Weights of a small transformer language model.
Size: width 64, 0.708M parameters.
Training: a variant of Muon for these matrices, 83M tokens, 5075 steps.
Each number is 500 + 50 x the weight over its row's rms, rounded and kept within 0 to 999. Layers, rows and columns count from 0. Numbers have three digits each. The size before them is the row's rms in percent of the matrix's.

# layer 3 attention query, 64x64, rms 0.0603, rows 22-63, columns 0-63
101:533539455508411556483558500472526465435505513530573526515434473363615436482519550458540545505514503503540472491549543487402442413468542435469533536412499593559523501513476470419541551481458558
111:499544438581442436493451486477483502506571543613546493581598424425396392506519443474590518520486504528515488432516565474611432532535477531464459452559549507538481492496486503552447487479497478
094:432475542489540611492541458537542514550507421542490533531499451530404484575412529433494515559488451526512551530480478432607452573438571549466421487529558487411493433414530447551462484522516531
097:469575473511505482479555537430561542399440547543551524419553406568530400625467528574511496485513510570466512408504484511578508508393464505478480485517480444541445530569532507478426510509502450
112:452533574495576501537502510526453430522376610517494457450561458491588488531490432517424512509488523467491500537522598523404526573477490473476546400477520527476496536510392476532491549453440599
091:597472483541447466475491521398473555553533375402467529559526505490454550503513534556572443567403468495499468607451522543461566497562467473468485482494478559553484404500555487533537519522458576
091:452461448422492462401494471457455518513424478464535535536489510495484612554412483462568569512456568492488597461503478534573469566449478466489623557500473491517543460419457532566464576543523439
109:554391543561420538545520447497514515558468497513439529431363530487570552450566558436424547430476475420502506515559482550547456482524485587521478536483523449498473494498602485504565491410473508
099:490444483394510519539539504433551508469476428502463429426489563537529531558499498616512508621440530513451531513468548496525466469490544355488596473530441508487521446508508613484510464583494486
090:454474437560615518476509460493461577507558469479474430528591549500452546490538514418560405543522484433471477470410504524501554528519419469450626495488502504443540423543523504519622478477461513
081:516425547477502512448444533420564517524468428516499474533542515538446508509492467460446409551443455534558539552478567512522481610591563460483416474563627474551450428474497449523463423559508543
130:556448519461477415481465495428546468489521433541497449485480564653495538522495515493459468556473478597551559434534477585487495601567520484451485434473636460491475442494414457483478521533505523
108:447582470475492557516446427489565476502521543473523520501517485609511440456416502537611478450500490494482475400482465566603550543424430495531560435485449534496544538543454511485460509515626426
093:437605494422556576560488448558521505504531582484511572527513481400480463477467542538545521470527525454412496575457455483523556476399393484496502530514394489523512518504543460577508449420500422
105:473514547515521525436490502571536500509555546504479397463480554600473489533528497459516423536525556419448505509558491518459430520506532507555596464413556616468500528346471487441538570468465473
092:495442440572572455396477570427475503489488527473534444490447511608447508457511503503519431505489477549528516476462552507488516586621565495481393497532574444477493380452508469481527473577555538
078:568476533409542550623413459480476421502523434421465471444496514551498535470582492507446584466521516549656489512497509446459537456497468474569490464439529517468568536485435503461459527520498578
104:422580446469505576560487480573485535554528489541525521566539500421505542549475443487561563461516541468415498520462446501524509433432441480522553506583449531472389608494538479473565487440507388
109:429566501506420508548581418583489552501535548576535548531509499389499526542471481497572508471482483489373451565486444484491491442408476498495539569549374596478505537554513511506503476455490462
074:535526550589530528559518486538495438458540582455448433408523522564479436589474533505467503483499554598387544429462469458540504447510473499536548499515519503442533550558393520476394527531509420
084:524438447459475420488497531479426525485524477555497595484433514548517541437570479488541438502553464540622394506457512525465433517429479504503418506506599553501492460423496486456502574546572604
112:528463463492489457508542531447507481464491595499446443504460455506501580505516487351425441535522436590520388493565572554485511562527491503553503568471547365535515499546422499487482494580473510
100:456552509473478443496443541477440472481537498499530470464553599530454512476493464404455481411380475524539577471549478561592490480482517530567560559528553463504486574453494545367527561482511594
100:540532516524413502525437509414472393519464478622513428546476473469520511501557564586408504439469522497466434570448467569529517515509595488451486449553537482518459557478613516551436526476444507
099:433607524511504501520461464498509529530508498458437390423603506515575512464559547539399473542510507527458475500448499468523560507430461460453454591418451527457544517519561490441611446536489582
106:501505403456471470537458532506499497499517593429486535489467557498543534505534526467535546395530397507549503504493488470600547469457491522471578484544497510362520496464444557493616518524379420
103:519468593566563466534562470391507508454578438398428541582461507509520517542528516516458554431426472422470567524486477506468533551482456406493502592508528474470498485432472485516536489451602574
101:559515507527477481447508513494540523538457520463441585516571493470464441503478578517501523508373409369508495620549479505581466535513521491630484476433567460467454509581518485443499503459459463
109:523512511506509495554555595447527426523444489462598375478446489485538502508424463484457510568471527570583474497529431631525414471530475565481528558488472399506527459519513566515488478485588454
098:491391494433481458580559445555420538530500427588501493551430522494423503541515428492493451532450560511574511445522391487568577557513475557477444492580503471485537471482570529520593488556455505
113:548471556547380389436514496483467432459506584484539425476491582497588509455544381492519399536519558456558516501437522536536528524542475520488458523522591474570456496600514479453525496506484493
111:539481386494558365447542500529523539512447458476403356526477506557524473504510567560503476470518503557569481490534439471563407546560561493469555499496579529471493569499472446483458552536532535
100:478480527514469387548488518539510543494511510447552495532495446499499463558408502516503520503574541479609470416463445366517551486540445505581567513491423456508547545456568481508509431403610491
106:469512468533512607479445470530481487450528511368467577537536397459473607481517507537564454556433592549440408518480493576537457471486437550537491521533445551459482510550527456568560546487459521
082:546383494566505426431549548547501452466482510451480531500572476553442524525485514371413471536467459455482579577502510496545487503408536470475524487506491638511478518557605479560502509490496430
100:473505518508397488537543506499539499395403457567490624508538450509445502496467504520458533523498554459402519510408447469488586596509491502508577536429568508443598450471446478489537572489473526
105:414457512451513458492631520539497524461528544465462476389393490574580374462541542551448564519501579470559486457570492547490429513524508482494567580464517521538466457503561536501453521498510461
098:542549560497499448471497510541502452473483418636536464445482531465514481529481458533510515457470467498562446469516579477498538518493444349606597583422562482473476446478440571508562454529475476
103:456484568581558514451469630492511554510444440509449504452433498664463531555526451443535440612442528519560492532504540480462492440503597479495513507509524473429441486478445462474519474543543479
124:496591488476519573523547443587381466532502489501499552551528516431516513439516511478498462417481483519504562558512506423476549412480504457504501502448428479464478509512577388611601579444545472
101:470635569510531519507470493566395514399506584507456457539558490528540481632488451547494577475475449494518468469476489562474485542465423451503539475474505510441595401516553475467435504543468532
101:552536497434595509440586426526506449536493396536424571457518491550516548481485476451504537515526592506559459586469403522451509436520502423547529434584431531469511503456535566518556420500533518